config.toml
n_layer = 21
d_model = 256
n_head = 4
n_kv_head = 4
head_dim = 128
d_mlp = 1024
vocab_size = 8192
activation = "gelu"
norm = "layernorm"
norm_place = "pre"
norm_eps = 1e-05
positions = "learned"
qk_norm = false
attn_scale = 0.0884
bias = "none"
tie_embeddings = true
parallel_block = false
init = "normal"
init_std_qkv = 0.0215
init_std_o = 0.00332
init_std_up = 0.0215
init_std_down = 0.00332
optimizer = "adamw"
lr = 0.00118
beta1 = 0.9
beta2 = 0.99
weight_decay = 0.05
lr_head = 0.00949
grad_clip = 0.5
warmup_steps = 379
schedule = "cos"
final_lr_fraction = 0.0
batch_tokens = 32768
seq_len = 512
doc_mask = false
train_tokens = 496600000
steps = 15156
dataset = "wikipedia_en"
Each number is 128 + 32 x the weight over its row's rms, rounded and kept within 0 to 255. Layers, rows and columns count from 0. Numbers have three digits each. The size before them is the row's rms in percent of the matrix's.

# layer 13 MLP up, 1024x256, rms 0.0855, rows 399-453, columns 128-255
099:130092160115124095067113134121156091176122118074167140157167130084142121108114122129075128071157119097139147106221107164217083159140108117185161108130145138115141121143139117092103072120095162167194139102160160098111198067152114112105185074142146121090125086184134107154101138131114131142123189163142128137067132109109127131132099106119145178166100078089135175161109123108057121106155
100:093132122130111135141127114153118095114124159109170163124157153107137071136092108154120122130112127162123128160143140106192119093111129176185092108167148164106159183098106078118096103121086181172139146099127136118130110104159128092158195118134109146118101115162167097153121080147083178118077126126048138127159107121152088173125124128120122095190173074064168162137152125105100111120152
096:123077081099074086148113078128087122102130189082163074139128132142072099122144127182164116193131167134147145165195088155166187146127148125104129079143121089144140137125159138078111076131124164094122123086151067134143159149152134132055118138153098108124082082138077180106108115121174153105141099103123117170102116100107144146111102111119153107108092123152087083198141186137127136089132
102:151141142090158130188139108129126105135113102095130128118134099143069142164066131162153119149081137115212159140183082162153132154092115177196117090137138143137134156098102115160092144160066141105127144113139115195106135084170151185113103141114167121122149045141130106142127086103132110137068109161117115136177082109163110134164069142181069122088096136118146083118170132142144153157183
104:099143191175064144088087154144147098195161144165179114094132136125109131164155120124124154024120148200085134121114140144103113119114155103105130099137142182109094128090128135103159189132168147209120130069179127154135127113128120110179087093117124157088149116121159169110098124126141158128086066176160113144073159091116062128123136109174120183060142174131172175116145080127102106095148
103:158141120097088179149176096093160111139052154156172122056138124085108143065128148115188113142154122148191134099160114130101101128064105101123163104143095116134121142135130088125119156153114078171066150124170183133131183180171177122188074085124144136144179153147113167135144106141129202168152111091094118091121163093054124154083150087081121133089133139193136127137095076155127130093108
096:132087135165086133108096138136136119128146062136137067125193099128144130123155149152166181146164144125090173105131127188131106121107138141074160075114115151140114128179174102071116108129148115103154146121119110174156102073080112071164109125088092161121070139058084195120126132075139140125145154129097105117083151079137105137125123099157114156164140163125123118170097135171098179144106
090:093104102129116081141161108076151118109134139181195136095142111123108150129147138120182155092140141119133140152160121081104133138078130088137146086147125133134165188144111107117083126120127099155095158174161109178141117159161142154118118114111115135073052152072109150140137111134143092175119174158100122133068093126109158159136117114138159046142153170098159055134143111140046107177156
103:144105132126132176145144145098134115134094064088118162112136121147080203086178118150124122121110168133120159142199142128112168125134102133116119131163112110124145193125125161172146121106141076095138159150157102207156059152175155140131105138140058107169152172098129085206119127119116190102159106151120073157100160158102095081120149112076115135117112109091135137115152081120176161136122
107:075142127100109092113165133111108104096079135111191100064163129143121132119144131178138116157139155129168156153176113122154105143132084125136096073123132079148151119161141127191169150144192130166140131143184144130192111146110150113077144157140123090100203202133111121145157149069152105101163169140114107192164136117110120110164100113113155100043111111078143072160134101106116147194153
111:091131162140075063125136125105187101133137131148148118136203155068115091109174122139104139101122100136117143138182120136092147125130068190101119075107111160202134185125128099138139152120151077118122160093136150164159155097114163102143143107127167125155117124106131140152157126098140108103113155161140100086101129106203079102085047113187090142121209094114165122113132104185149047142143
092:106088100130160154074140159175093115133119153140140181174135161107159106162106100129107142129154105104075124136134133154095089081101074137104081117168107169139127144073107044149122128179162128138115230148136154131097193062098105131166104191124073137042119121154126107146130111092232096059059147119107106126133162124136137132089169129112104105170199130136128115182139101127115145096081
093:118109190162105153102128122134115120149112118121101109105102170102141134117132140116110151131138112132066112107201092148141186047160111160118128159141159124112077107169073138141090137123133141182108173093141105170117163092085086138159195219123101139118041147150081099159160191099171131078162094120149097139153182125161175159041107108130076033147129097095163137157095087132133090152197
087:118106108069174131147130160145148139162108190101123131076121110115112112141093151182157148158156151187146116172124113199184155125091055110169067090141148130143085133118146105133168120074109148096137153138124125157124154117147140079135123141153103163083141120144088086118126110068188131147165159058116101140136115154122100118073166103120120068146096198122128154123129120125125156123136
100:146142176130128056117245172160195112128140112094155080169168105133135161133110151152153174117115126079100151126115093188124161131137170134173154119193055119102070124101164126128174148180085106115159118111138096134150163084113104116192175125171131044119170098162100129202083106126133114097154065143143100114112143122100166069095165127090167107126111094132102163094177169143134144108093
103:140157174140100109156146110109097128132056159191129130153111189102101126125081104181131081120070127148117101104159087110127129104139110140172090114165114166140193144093063101169133089108068123054101118122139167110091111110162156125160121095150129081099133116172112119173130077110074117183105118165126090152113143152089114105087156133090106147112139154139114128140107133131110092120187
108:089121131141127197120137100126121098189176170167074083116107105101200117139146119148152210100140141094159101118115130131179128129114137152133150130135076139110114170142155178076098172125116151072097123125125163081139143091140096101156131124155176080136103174091130114194149120050126150173135103130118102144178134139084131189162172135147088123182149178203176144120144116114144105154104
106:127188107094132087103169085091182123102120137136109079136115160106129128120111142114167181115103188146082121131069097158139081158142107135214141124136086137215131104109138151179093130128085138124101128073196088151168198110165127089134157149161168175096157103142063115188107134096144135162157112134182079140109147127135118173105081120119136121148103126126140153112151172107144114163092
093:161085107134108127159131081092130101088073066132116124142143170142084085064123102125127119122138167112154166126138180096146117144079141159157119107180106057166121171143193122145143128086087104095061143118146161099118200171162164164117119123125164163135121112194094079184119151150156111182160154107131118052126182109097136136101116137133165094192135190175148087142115125161124134106140
109:133104066134151057119177131120136086087129110168148145114068163173188139138087114130142186074128133151156167155158127143097149193116140166159139150097153151151103132202185080190179155112093088112155137172204089141097189137093113117129127137075146141029124112085090148159139157184099104120101178140087125101138160084138109121138109154129185161120098160156116110164200130134144123123148
106:147158103134112170113092120125156120111094104155141113144115125203107107116170113106197144112115136133105124106203112107074157123087156152146090179097088136126114173139205146055201102102145157080135151140150114190172159214141164095126119122110178153102121134142063120192158127118169176165093168123143095105178135051127099139136133109164122133166110148168130181186124188206160135095110
094:108111113138094073106130104151084090135154123148158144141126185179182137122106116119154167130118074149149149164156068137092137112041060161127176078159131148053125138156138120124090147084170038144084122146143101157127085134121078156167139123088136136136118123084104193139129156119079096112145162139145107115102089107176054139138106116148127114127158135140204111155131147133128132082159
106:153134170152095100109189148129114096186087128111102095134121174057123145090160125202131117051164082119094150126184159146120118172148103126118154163165056090159155179083161160111083147108139114125191166155146122135158189089144114074143115078174133163101155141129079150149173179119142166102192134144158101086078171056114140103058153115182176140164124143117135107134105077128110131071076
101:065122148141092087083185094158107103114123152093142115155157138126116129169106164139126187175149122113100143151109137147160093161121108141157091118150085136127056112135091107079115109183166087098126109138170158170140113150171133144139093164105091121123170133131157166156113092112133129100135129126142122165101129090047147169131055134141252069113146136116108148195155149221079154120133
100:209140098115115103135148141115152113169063093096148134083118095124185100132122108133116158110152169152160166145111111117121078137089130120112133101103101133136165110230119108153102143109094139157122158164101167122129206164126103150098139107122103162104108167076109102177155117192122071141165172161124091132153157121135130094129138133167142117110160149162136112135165106147150112143117
106:129096146129074086157097117173111090139125129112131106168133191132101139185123108165115183100091132169085153157093155107082156111154129160130115141130094138104119162149114086045150131178107111068139090119196076142159203100100137170186116096152073179051101144139102151159084167149089164126105128189137121167182132171130075135089093108235137079077089132136149158177137103128113073157128
098:115121158116105140152130163139168111125082123170118129099188109119114145151081144188159146080118180125102126114151090199134093132099144099170120114086136118192115157129117189137096106133118156090182165115106122112189162136125089078146099137151043109031143128157102074125096100129181098167092103109122098134070179086144170214148143151142079128099054139144122104183154116108142123134109
109:128110124098152171120113091101150120140107133144132103109102140130122110153098103197127127085090111134158152121146149141153130153084172136213069143183174145081155131087144144197152141138189147067146137095150111112126149112123106099184100173129159092054103170175155126157126091096195121091099118154072095147207144111076096138158134155157145104170127143184135131145197113139206147088125
111:125159083152129178133129082073163111127152076143094149137127108150123138148197115158203111150137152155104124126161168099142099148135076148132165093127106119124129082111147121155145114113105132071058172119148180111106180153137168108088135151155173123123151106103092048167189093107153157080087081152165083098117137134088090084170145139115141146146137156140120143126120119100104114145109
101:091102112077092096127193142143125105076112125066123118159111155121148144192124128134165137177097146132123136186172173102095099124086083160083123145171154165135080139210129116080119115145113186157135147058114133175123096138084118109149129122067153085097128134122142209087100127102096133123149134173102109159152135085169166073165115155149103098103143087170121133220108113153144127153145
107:126148088117134159095106137116137108114123120076132109108169131210088037109156112131127210122105128106110167094106116119128127153146122155127143152096086080133087111087137125105145113102145166066153159164148126120178113199143171112120088187124125120085098162138070180145115168096146129130084159142114094166112189112094106111096123155168188122110119140134150106168147174158074130063067
108:128126123138163053060100114125183101130082114106123139103162166093184095119135110130112162178130086204138176163124133191168150136125086107165121126190092090144158145138118055129133174125110126096071153126128161151117142113168097102121113107095173179182165095151061130145091150167162141149172147094136112132085094128170137131055120150162164081157126155102080166094095156159082124145131
100:185112094116156108115144123121142098135110140135063162140138091140103124121103122118182203109145123126148152145095157141206148136147141149161126114127086085157115153135121141177131132104103146096078135155198064098136183074174120096155122170108146138113168129169114082130097121190121110182142072146181114139168132191128158090108139158118162082187107166139160105144136096110065140049042
099:082094114148176082147124109093099110082140168095178125147118133126150147120137113143178145151162152088112135122213148066170096110143134124109105116132133085138111132173105091067112081163088125103166075125170112180110138186150163161098168153146066130056162149105094149156149139098133139133161122128175117123113127105091066121164197108115094088098137112092141073173153131156139155173128
106:143068094134097158153114094081183117131129081086143099088134135117129180082153150128186135124147138167114124142120134157100083098130113083165169126131118109127183134071117113152135137120177095103091127125120091158118154180113163123149154127100172189120070157111100084090111139106183110130143053103205106122111131117101127130143119130131139117161154154121137122123117153124140153099069
103:146144137123137127099138087115126099087157156115167096073100104132171125177094115080147149137117101143161138170138155147141147093175133142140137140197089140142109129054178084108125090161149128130076128112118082136084121075138059156170149190130109140138153083107078136128138098112140117150136146140143105121082125161155130092140159124167167062117138056148109120141144137115152146126119
105:123112089155141060145113147067140101097119107097175099148181108113110108110166111111133130125100108106137141105128070121171173115160116159106166114128083183082111111155129150162133187164140137075048134113124139121089145148138116126154097087154112148179165093151096171145163148080151136129157148115134107112146161151080104119080210102113116099128146158142120087191101127149116108135142
102:092121191161131179134201111120119099128105165101137123085145158082099097083158118134203154093132191106105120122191089076117150147092110131089134122136087162127125172094173169087097088120113085077094128091158131121142095114187081144138116182186130153078188169113118112139137131150142159179081112076126106094122103138104158198168125158174155138149128135115117146097148148168202107140168
093:110135141078133162131153147083133117113173129126115120144106174140144114136134123138140157139146080093105149161113091089103173139155126146132105155152084105131132122111109189124157074163148186124143116131141138193146162076082149116140163191111117110077124227185050211181093103145127119130109092147094097164113078130115162169123099130163146087122168167127161098133123104112180136160109
095:172107097161117137184146127192118094091096140104146156156129202122169134168090119144172191158170135120120129126153106082063127157080087159139117055206141179168124186083127122145061080118121145129061144142106127182093161076091076164092144147094168155122106152123098098154097083168126154131104204161167085126191121109133117131138091160146117148117155138130124112124083137103166125118109
096:174112098112063098109138102076149116185137168131173085133135157103107125091117107109093149166109188099149147131134085159098161128148156141094103115066136145135165128069126080117112141121186096142105173129174130146129116061154134138149142119147149167103143137151127186126128116098112139161090081119121111165128134183150121175106136129095069129157171053118172112120164131131096127076114
095:132110131062103106087187132132155107119129189150162079162138127147105060061152118167094081141093122116118156138129126105114172145139159159124176098144112142121141096103130131179116102149195168101053162119153132096154155134152141108092140184134111093181169083178122106126138142098152107106175165097101114118127177060117140188190088126077185139167125146144196136100130149160105190149076
111:132144025137114126099121151138133118141071123158145122151130150110160172095170155153080152109119199153092152194109124128136102152160117130176209171180104186147122127048122130061083144166152082107162140127145144111156104038103158115162134131104147089118089136095145143102141116123179145106097108131133103108125147112105105143102064147138158103141164081139167077126146116152140151130187
116:104138079098157067089123088136104099177185073106133133145102150170143104116123131139168145090155132139143161152181102123124117179122106121093158121129129090084130114157182122104100191125133113161147124131164136133148136178117090119132152118103157144123105105103071133142176118141231147115154160174169075084138120062174132184124048120156154148103131101152153129208151155106127079133144
089:123088063135148136135096085057122118116177157106105156130161179142102154138118119132106099135099165193108164107180127114104091111095108155097174139119088155117149154143157089156120165090157101161133197088143149113143124212156152145167086115128145142134077162094092131091142128122140190130175094131120109092133125059216119151149109160168092152096166093116092105123164157140064126147199
102:151094130101055186112108146108178111149110154085181133142108126065139112076157116135104107102148156161169132162179101150156110130114099118124180087131139118159114138095155081086098087165152031128141177129125140172151166106102184135085152148094115167086170133068172098121117138105146148125081200200124113078040165173103115127124097148143179136114094203155135101139125128104134180148123
094:111130100150136083118145086181102092136062085146136173133152124083140136139186144162148144134093146159148126129080149188105144167176096121085102141160153156096129165081105097131122147193088079154131137144161098104146116136117168114136169114121134102106133144098152070061135130081185141096086081138150125178090146086128127111141089130154164094136102077114167083107126081110137181118118
090:164118124102125110103180080153134124128162128175168173111098112106090153199170166123122155135207148146116142189118105110127017058126101157151134120130100056143115190125112172145131097109109125092079116134100087138148130146161126123115152140166117107128151139115128079134163082114146080069174151103108133125106141164107106185147099131098161095176114126123101134153147080129159123097131
104:072168102052144181103119125156141091128133149081079191101122117128144116140162119147141141150148106175139144104142184115161127113134084147072107210132130063109086110162175144123153048065119104162148218174137133149142150160104142147090153148081112128097119132107145124169125165101153105132122153134127101110099142183106091116172138125173166142124162153166122159152145094105083091139077
115:147129135129138098117174156127185116137148108104169089170062142092078098119099108100158075140090108153106141162134120136143141044105134104122145085131092110185118143100150122138168127160171179140152085117150084144130135144120110091123107098102089138067141080170094150193090108117088106109092117143126065196138118126148125186152123180111151106118146108127125166193138135152094122092128
109:132117164127092045083127143149132104117113136111123112191119124117134168195154153176104107098113117153115156110183132137129165115120177085137157170148086132161073204132082165122120203130126106167147104121153072144174115097164206111140120107083174147077137118155098169137082124142133139092084047156166114163074155076114159142076133133162086111161180118087165123177099111192110109135158
099:095089090148142125097089078127125072105140076116095164118090136067148078128132127148072164097125110087182137115109171100206124149132139141155144102097111120166092136076151107105128110115083101130164173208132159135131159123170167118126146116097108142059177177197112144185123138126132157143162165132082134104149150064151155135134133144173122083148125156052111100148102113119140102108140
089:095153086108160090153081110050152119125198177120158140161154128136080128151145149124087141099145150102089122183075126153152108145141077162136086135100117126121128120136134165156068153131128105146064050154178127075128185094129128181152125156160143099119126113109076156133131207114126162135167097137082118105116180132093110040113116100118121126110121101085089115076162113158101112143157
102:100095171147122109149156132140120106107107226094104181078102134183139115167152133124146134192103109103116159165145169128122148138133092105093165140157143130108111143085035095127141141065113098132130179147125093189112124122141120117213131127150194108194105089163098157131134095138138101094114059119183096152092151130106154096046193139137103100096141132082120114159129059163141108114096
068:147128143147110117072167182093107112128078103148089089104081113110089092141085255140129160124108137101063034226205121107148148099119123172159146137107114144117080162186129186133146105172108117094092145090039103110161135127125143136091099131100074135130120175115094093127065099162068100165117148143086131159103146168091112130087093027129138133173155173170126086141135147135151109105157
# layer 13 MLP down (transposed), 1024x256, rms 0.0786, rows 399-452, columns 128-255
100:110075107100115163139168130132123249141123158097123136087101195079142153086174153151130136166152155155107132104160140122194158068164095121105129124136094125154148137079143079057150101182160065149116116113143104139162130195146159157081121123163135112175123123118121168126165110060097186120099152098178238174117057139155182101148111028137092074118154087085120172069107118127087099126111
101:169104129085133122092154067135120223107165175127109100137141158088119136137125095104113088120150116159123165133159112126118119186121122049113111092140088160097094135148166132153151125146119118116131140136117119156157122172149114098172130165086082048094134111090069157100080131155124122165174118099138243070130194127174182077077132180111133126130161111186041154113093134098160123146117
100:105086090122196201162051125140160162143156127159133141089084125085146111112159107100124160149184090072176124134115177165099133115183086138158127081097120147158104089058096150107165191124128096133172143128096164100182127219149133160116101060179119154084124148119164200148146126114119094148140145125105118112146100194123089124129136149131209131123083116067100130084121159138116183082128
098:164135134087115160071097107145175253122139143131110144097111134085143139150176080133148104129126155128116130113119099147108212127121154111137136115072108146147080084081123092127116138103114125094159127140126138129138168171120137108152073125170086170123115155140051141141147174117132102155147097099110255160102114117155152114082133158157149134140140093095109204154160150136132106130106
110:137187179081144150101106066129074100122137058105080139106120095119161138167118138144062104151131117065093119137120125112072125148127149167165100133148144141089109128177121120151138104098154139093146159128143135067099155100163120051114158212129153126147078138141131132158089121140173202127204126120126086101141181114117105098149094067131137137195103185147138082100126157122117169066076
095:162089130119124091088162115159113093110136141138123155128154168126147086124158140158167120133125139145090076175123193117140157088138142185132125118134136104116134144098130150114099104167159128104122132161111130107144111097112138117167096159129086195124043118185130140137147134113081106181137145112193096121085065134137119137162212115124111094102137190113126100151106112126147114165141
092:149095130091145085176171120135079140127142162161092162086104077184132123123111183154089132116109157138168117134186161154141065136131102156162102134120147128137206112150089173144110125113106138166155145177156115111108089120106152173130076090149182069145135136095148106139097127162123139179147181124146052164103078152141109124104115122140120087070126092151188143119122101121104106124106
077:108149175097118120134129157141157042141111151097145093147145099133116172106147122130121085137110078132131122128165121156122156152108150134098089146100110124177111133119163109135116131142117179107073138117140171138097103109088138112068175155169151173177141114092132071073134139129104119152125121101132091118143149166149127101149118146072098067137156173104136137095114164111186170189119
107:155166121159151131100137155144082113088116092130121158058124097159073156092114111119108076107159080218121102153149127110048138189197125149148086197140104146084154166078147176138142203108110089122113089085132110081179082144143147156136140101153134130193147160053109102154104144131149130189198132126121121120135170125152131172160159140133135154145161142137127087144140147102100108190086
110:135158130083103107140102105119134121106146119147083151104097162172141189119168165156123117124080099170104126175065130163144185125107171151219140181123146120097041139068162124098167108176110116188104099140151140143132154111077115082132147172121115157095147111136110146153122125118146097142103100136141087111108175120161073071112088140112153156134097147085157145065115078146154139148110
113:137175173134089167120128104120150145133153138134109069150088117135178135159134146114210135104096157194091120149102152142110178156150169108061154134123065154094180144158191196150086114122135130103181180145146115128084133136195131112117090145157109134165096150078091100124120126076115162114125115166193116155140145098090116113141147113069176104181092162112104118163112189160125129141167
094:058181133172105153093136109110143162108117135137072144095154158142158050114126099134180113101137172173133157101136147055108127121118114093152124138106159157095190118125095106095154141074131125120194145120135181117076126172101119116104164061156140039143141134113128144151146140056100101126141156095154190149061116165141148097192118147187140111171131123140156163111127129140126135104139
090:111117097129164154188123120129116168108132152091115111140090108117121117116136165127193082123109170141147077144139115111084076123068196129151168150144183138167111152108154089140072063120153107100174098131092141132143172103091187137125134113115070166143143101124084127139116104201135132138108077104156150126120121145096148126183136100143179193192123147119114081109140089122181114173120
089:134094137093126188142092132162138255090123181099119140153145092141132149108148091112162157134084121082131123127102144097137113138182140125154111186163161132134216097160142126098119167134155105152144124102137086080141137142177056165115124104156146131095104107114175090179118102122106097149148087167128108105085109115118115127119093080090075148116128116154152180100148128093160120135134
104:158097142125063163224098146118148234154175154092103156115083142147166168074115172119071132156127168176146080166132141111115145138120063103107085092169135116119120095121116108131124131165147100134145124079100122176152105131149169212113076119105075169167157046137146131063139119103141126108138181125122132132130173162129081154154083140123114106078101102084208140139148146118134106157108
110:114144124141166106054148137128069176144123078168106184160173088111125089122119115131093123121174102101157118084107187075165084166129142099095118189127193155078084108148183210090108126127155125143135158146154129146127067116108114091141160162103200191121167115111121111089132101118154151070120160135124124106130104131135193109117144127199172131157136107105094059087132108126141136120112
107:124130146132157146131171069118122142151146169140165128148131154149162157134154171123099148117054151192122145151109123184128103095131130186118130135137106136114100130096124118160079112149106049142113134075110145194121159172135144099136058106135150164119167071115167110142151102175165160087069114160133073121074114082080074114125112072124112141120052122170167166198076154176133080033128
108:104090117168107139171167097115113131095133051122131133142160141118171079119173155135084159120057123106095083057136120101147131125132145096056171114153115145110141107130137141115157173120159119156108119179123102076084165138089092161054135159128139150145127125152157151126198168086136163143162139159214184140089155162125137094152158131144114133138144120176115156087141063134091089141103
095:095150147131106120147151100107127184130166133177081098116103176111187161156101154157101103108092117142105110118082079152115109161117116174067092157149082145054098142082134140127098142176099081190181093145123128148119137099063135095144137133160125144055160136100138127127122121142177140129120135148141170091098158150134105092156128140151133120155134111189130117110138182097128122122129
114:123124101138140131105159141077093118148110038122105105103134154103135160139147121157167141080126142152152176124139121096076104145104133073120141185156146090144140146150178081150178144076137093152087115156140144103086103130131144077073135140105162070084105118123117165124158157174117169144141132135081094103199099096084151132119077178167080120169124099156115150102096136128134092160166
104:156146135133118113086124160118106099104120145062098105145139155135132159159113125065102206137125111124167092125162148120150123175116099197146167180107134139163133096187118123177063102081123141117154191095122156076156091129134078077093154094144144123092137137144145145143134116137129118072131119122097073166156156127117129125117101130137106140106115143163136112151117093030142112135171
098:153143111124159139081124088104135105137127129178147093181128135143095151124080071113131066107123104192113111130156129114075125197118118088169150161105166075081059177092095180126123121118153105158094125121168138122152080099149113132082081115137118129128141163086185123120090117122130121107165097127085136119092069123143158160170102140135118123141142128160094118111132162170154139191122
112:138152147102071140095141092128174234115117077144127059069092146118126109075168139124112115162104140113170116156133160112084163115153095088058075094135117162153081110107105185098156109109107136121090136134162093109162129123116144136137160161125113122087128105122143117196101089128100102113088113114164240166122160095101152142192137135147099182181143111139145140147163174130179135139152
104:172131056182079122116110129081127174109118162160101120122126167097128137091031099126143129158094125176149119126105144099095131169145122091131120027098105102177129091093143120159159100103142114129099140170116176136120123091061105183076149119174125162150140090131093154067145165148108149165178126104141096175136131120110114128102161194136132085077161153141162091136163104107157074195151
099:129104100134156137089123070143074104129144130135095129126170191127128126070127188166124130078128126110088071147122127129125168144150096124140092117126152054141097131150126141115181101111178124153093059203168109065110080177150152065148113152151152094154166107179142075108111185124150142089160141089115121139148120178069099081100096133118142129138151084155118136154150073100128117170078
113:155151166061153089131154152136130151171111092080178090115117102110121146111141110163134095184195154148131084083155085136145105127096083090172150082073126127109186167135110134115112133116146148162106118101122075113173116152138099074147138111132110073153131129164063178144084150145125107170142180125157135116134201123089065100114157146087124198176141148144145143122085134114113120128100
102:145134105139151143093112161070177117116180097098158119182077178164115079163143150097122152179138098108100167110090135098152133111131197134197177117138097121085093136100070151111177115095091168107137110184108150157142116096134143134208070113073160112157115156105199067106142138082175158149166120116121139101097094115136124107132053154117139096160181178106154218127170149113094209102143
112:122102153131116072110163119145114255162143113148167109124132127160109093125121107217092121105123127183104162115147073140114156133118095090102181146126088140138057155112150094135120070121101161115136151142128163115170159109109105087159134100130136107143162138125062132107116154140147137129129107118164255142124203024110148070147091127123118145124085135110147176147134159149129059140121
114:193091101142160117131154069125090078057127097093092119115087149083117179169167166115058143119169108134144110229163086129132158123176150120161112106137128145174117075176199099133155148093102164121100109095137142177143091099169088123152129145147104127141090106142143206122132098170113091207161160165098120142102141162142118190137151064143074146128136139177060128166157179172103135064063
106:111121094096141098080074202129059169141104140130150084167129116179118173159121143173136147147071128159130140152125123148138175176104174177183144162070103155097111083142112142115080131162099106104092147136159143131103137092163144108143122130115117108109100118150099121131105131077191145125236186101114186155183114142091195122124106120133102126138114119076107131091185092160148146110132
107:151117163103143129100065140171168094097088175118134085154091170138140127198095137093141172107087092121169099137165149090233160153156187110115167074126068164165149136123152143158146126191135133186138099159191130118135123160085132166080129119138095134168119107128082099128180089148103114111147144089016138150110111207104063139145089098137074176140128082135111101140117147088119176136175
104:096103108105067135118203128165119255176115109032160096137141158150123096111091124164128134105105135101157144130188111127081138145160134100068102105114144174114129173153134089092147115136103156149126119117099130120155179109093097092147131178123135077092135167114091158193142156122191150088172127116147255136083185136124112192096105142128139089143138149156151147095095153088148136164130
104:134233136068103087141135120108118160127160119142089091063217136139159135132168198107118111151169149086083133137150094190064151112138096168086117166129128115154141161124115180085107098173119091111136083154137112186119077131145131154165110157150123149154088129063114166150153148117164167146107153149207151120088163116112115085191131098132145146112173085134079158114133122133172116164095
094:122207158138147149161137126176123066094073123104131149158053109119114138127152171117119058170133143065080098155132101184132109046159128101101121132171062111158141149087140188144142115168185116120097161186096178127092197067114190109039117128072175147081128175111108165150126192183086134092140127179098147165112129116154137149084104133138150079154139142087151163186083156095102161098071
103:119102074140170097132170162182106113127140137129098177119135111104123087104134110110132115099100147096220120156103107165101168111159136118110100116105117150140197140158092115144118110138118142069174104140140135072216153123115033130068147149085110142135141132169090146131061145186163123082126131162174105111107176146105111119112139141147121152162084168118100145107145121151142129131165
099:162136109172111140124128168132139158162150133134129124134140162128091127135175124000080117153160103123132132150063180098111155074106113124092156143167137096119115114116128176107127121132121132111108122087131120146104135135105157153132146142137134226133159098131091128089086090086143070098153157120119094171135162076151143093168109124128154091147087126114178081136087137125157137161150
108:125138107133145167146088106116111186142109151147180095156147113118111138191139121155077116055092146151073103091161090060137167181118069099162116137204149145066058121108148118158105184089150164107143092175137167144182117077153140091132150131126171124112160062095075079151111135174116128116156121109117147137198115101137106118104121111169091106162114151119136113116155198125070158129078
102:108086131126115102127099144178182156150140104164152184114106109134138073096105103149171083101138096086174116111115202123140138123153129106143088154147098149164117122087136119141145129134142140073171164133156118149137092137099185097133144137130164032144076099158192130176133092141132093105148104100146034108134119160157139146119150107083107088135192086147111086180158098117162129078168
088:102055161195098109212163161130112150148116165149128111137151187145160151149133179087098122139115171123154092088110169129153109093081136133083110068101119134175062108122123114179108139131159145201146160153129106169143083105164154159133097100120118126074120154136191143128093119167082147081142123136153125100150152121126127104112165151125122142107176152096123075131166143094106231121105
102:205131193193145072154149119163105236106107163104105134128149153135073109150136055099174126126059141172145120062193174098103164174103131154089074118093112156152159130117065130093101164125158147091158162102183121100094130134098118153135075143138173171143136147130166075181123163144128140098121148116167152073120102116100092083148102216126121119130155155073131150137137101126096122107148
093:146096124089138155155110144086133175079093086167123169071190107137166116122191069124155137136151087172118114080141135088116095102119086141163144186154118088148135119120143156116131068108106122087138087118101101139117166191145172119117163138165108158186136123073133087153122141087135136126126227140137201138130097100102086112177129133175167167128113195192062139142069105136118138125071
093:127174117098132124145141166128214132190161068177130104080062191138197131175153137129194120091115150135095128119058143114118114127099057108136083107123139130114116122127163131139193121163142107119156122112131115118144102163148134091148117179162100089088079148081127077157143086095121151148101151150111066129178149158131120113117106158127130133105141127140029120160116130125141109130132
115:157109122172125200146118079111112162126119148077153149120099114120143130136097116103154127083160146158165130072159102109114130124074141118134092065123152148078106103192164112127082122075133106139122161142157081133141073160111131126158141159103138203161131127055120084130136147115107142160204197103164143150123145139124163110096165153093125082129102108130109100179101124095111167079097
140:152142117134191071093160103139098082113152128120109111136141136168125137097146075143183084088126112132165185134151101102066186204074117051137114129126100096111161136104075180113176143086128102176147144148107132128122129147127164092131133104136152183136150138158117119123160122155158121169166129147122091066141098114154147172120107195126142157135124198143074138198120094092169069195144
079:067151081137117165168122131124142183125159169188156095204085095102083106129129216155103178068111113127122118151120168135059119127119150138169108171145127152176122098131117129113082115067155159175085125167074103109102172143179171165104121066133124121124133160073113099126117130109112140109135163096093143078127182095155133150154102146082073079131096138108126055142176129120087079099100
107:123136109132105119180108178166142235121155096074103136143162129144150116123166184141104132111180118088164098201101100138093090083152101133206080115128137121149138178085136101147123192103104174148107164102096171160078131080125149132130165158187132060099083097193158140173165086144090119125148115162135218113139106160088070145127155100113121108139127137147116145140150118023103103108069
100:168102180101129179131133100089142153150182166106146086128144159134098067137105109086102118132144120103109164118165098136139070140067112151139102122074114098173160118114174183082124129094155171099124133067090173138120115108128116136122111187147127151147126143194090150176112133187106100127146134129115117090181162185072138150140131133091094133115175179116091154171120161159112098134176
082:112170113095150100159083121107113000131097168146118114111132115160155136116126136147026137143127116079133133103170142122132190191127154100136133169096152160103115094122074078155102137118120141132119122111122117110139111089138139080132071134059166144095120109133168148073113124114087088177090169100125083122115055122061151145136177164091103121050073152147183129129170121133084159206134
110:085165137160175104134158146135087146087120142177096091117158133155135137111030130159097115089082098082132169082116109135159147176150210134163132073164134181098160115130141165038123164127151139107153090156153158066107152118084145085089133125151131085151136107103163131098073164137139087129113126119158187112142185096124158128168154101092077113201106192147123122158162148118118179096125
124:119124129098146106098119099053129046137107105131170111142082164119108097190159120075135106176100103113066124155054132101138170097085137130147101093130100144080200089118089160162115146127161210079165096160140156130158156148146171097044138141068111130162105129162142142132181090095090119101116119138138151087145098126119167114155180142151101115193152171150151189196133183126127137129142
103:120143128114057104130077125113224251127146164153193115119151196103132072100158182158122191149103130138102101175057104116104124126132108166126126159149129118163128142121160125084197037163131094089108124122143151149045108115112119167088130107163138110133107149105148159081174139127175099117108155127108238111114144119086173101115108138130119166102157108144139084090138189075135110137108
102:143139142116199166128147152103148234149087134117127129130115164132132144145072075174163068136138201158139111123158121130090099107085129061142107100091106141106114091156113143083154158143092141160103145135126082099159146177189110116084119084072149131148125154114134128147219114079161108171161153106160178180120122129118083160104124063094084155152180133158090130079123092155122111154123
080:179148147131110175170132106157152190141119062124158154116095096105140117116138102149146160175134065127117070140182203137145125144120081116176133108074100135182166143111103111088178068133156169162165159106073131155122064163114141138069156153144094137134146100096129089106119114102129070130132148202099180126145137120152131154102121076095076128120136180211174149160092102098176144103133
105:143070167104108098116127198122140153110147108122141093121137099119121143168186134163098126102164134172140089171120170104149174139162100163100111053126083163080138084065137201151184137123146134149179101046122126119117111134186109176141076128143107156101146181141129141114121135129165158088097104124152133134141125131072122068079149091118132126079134159142154131113127165084137091120185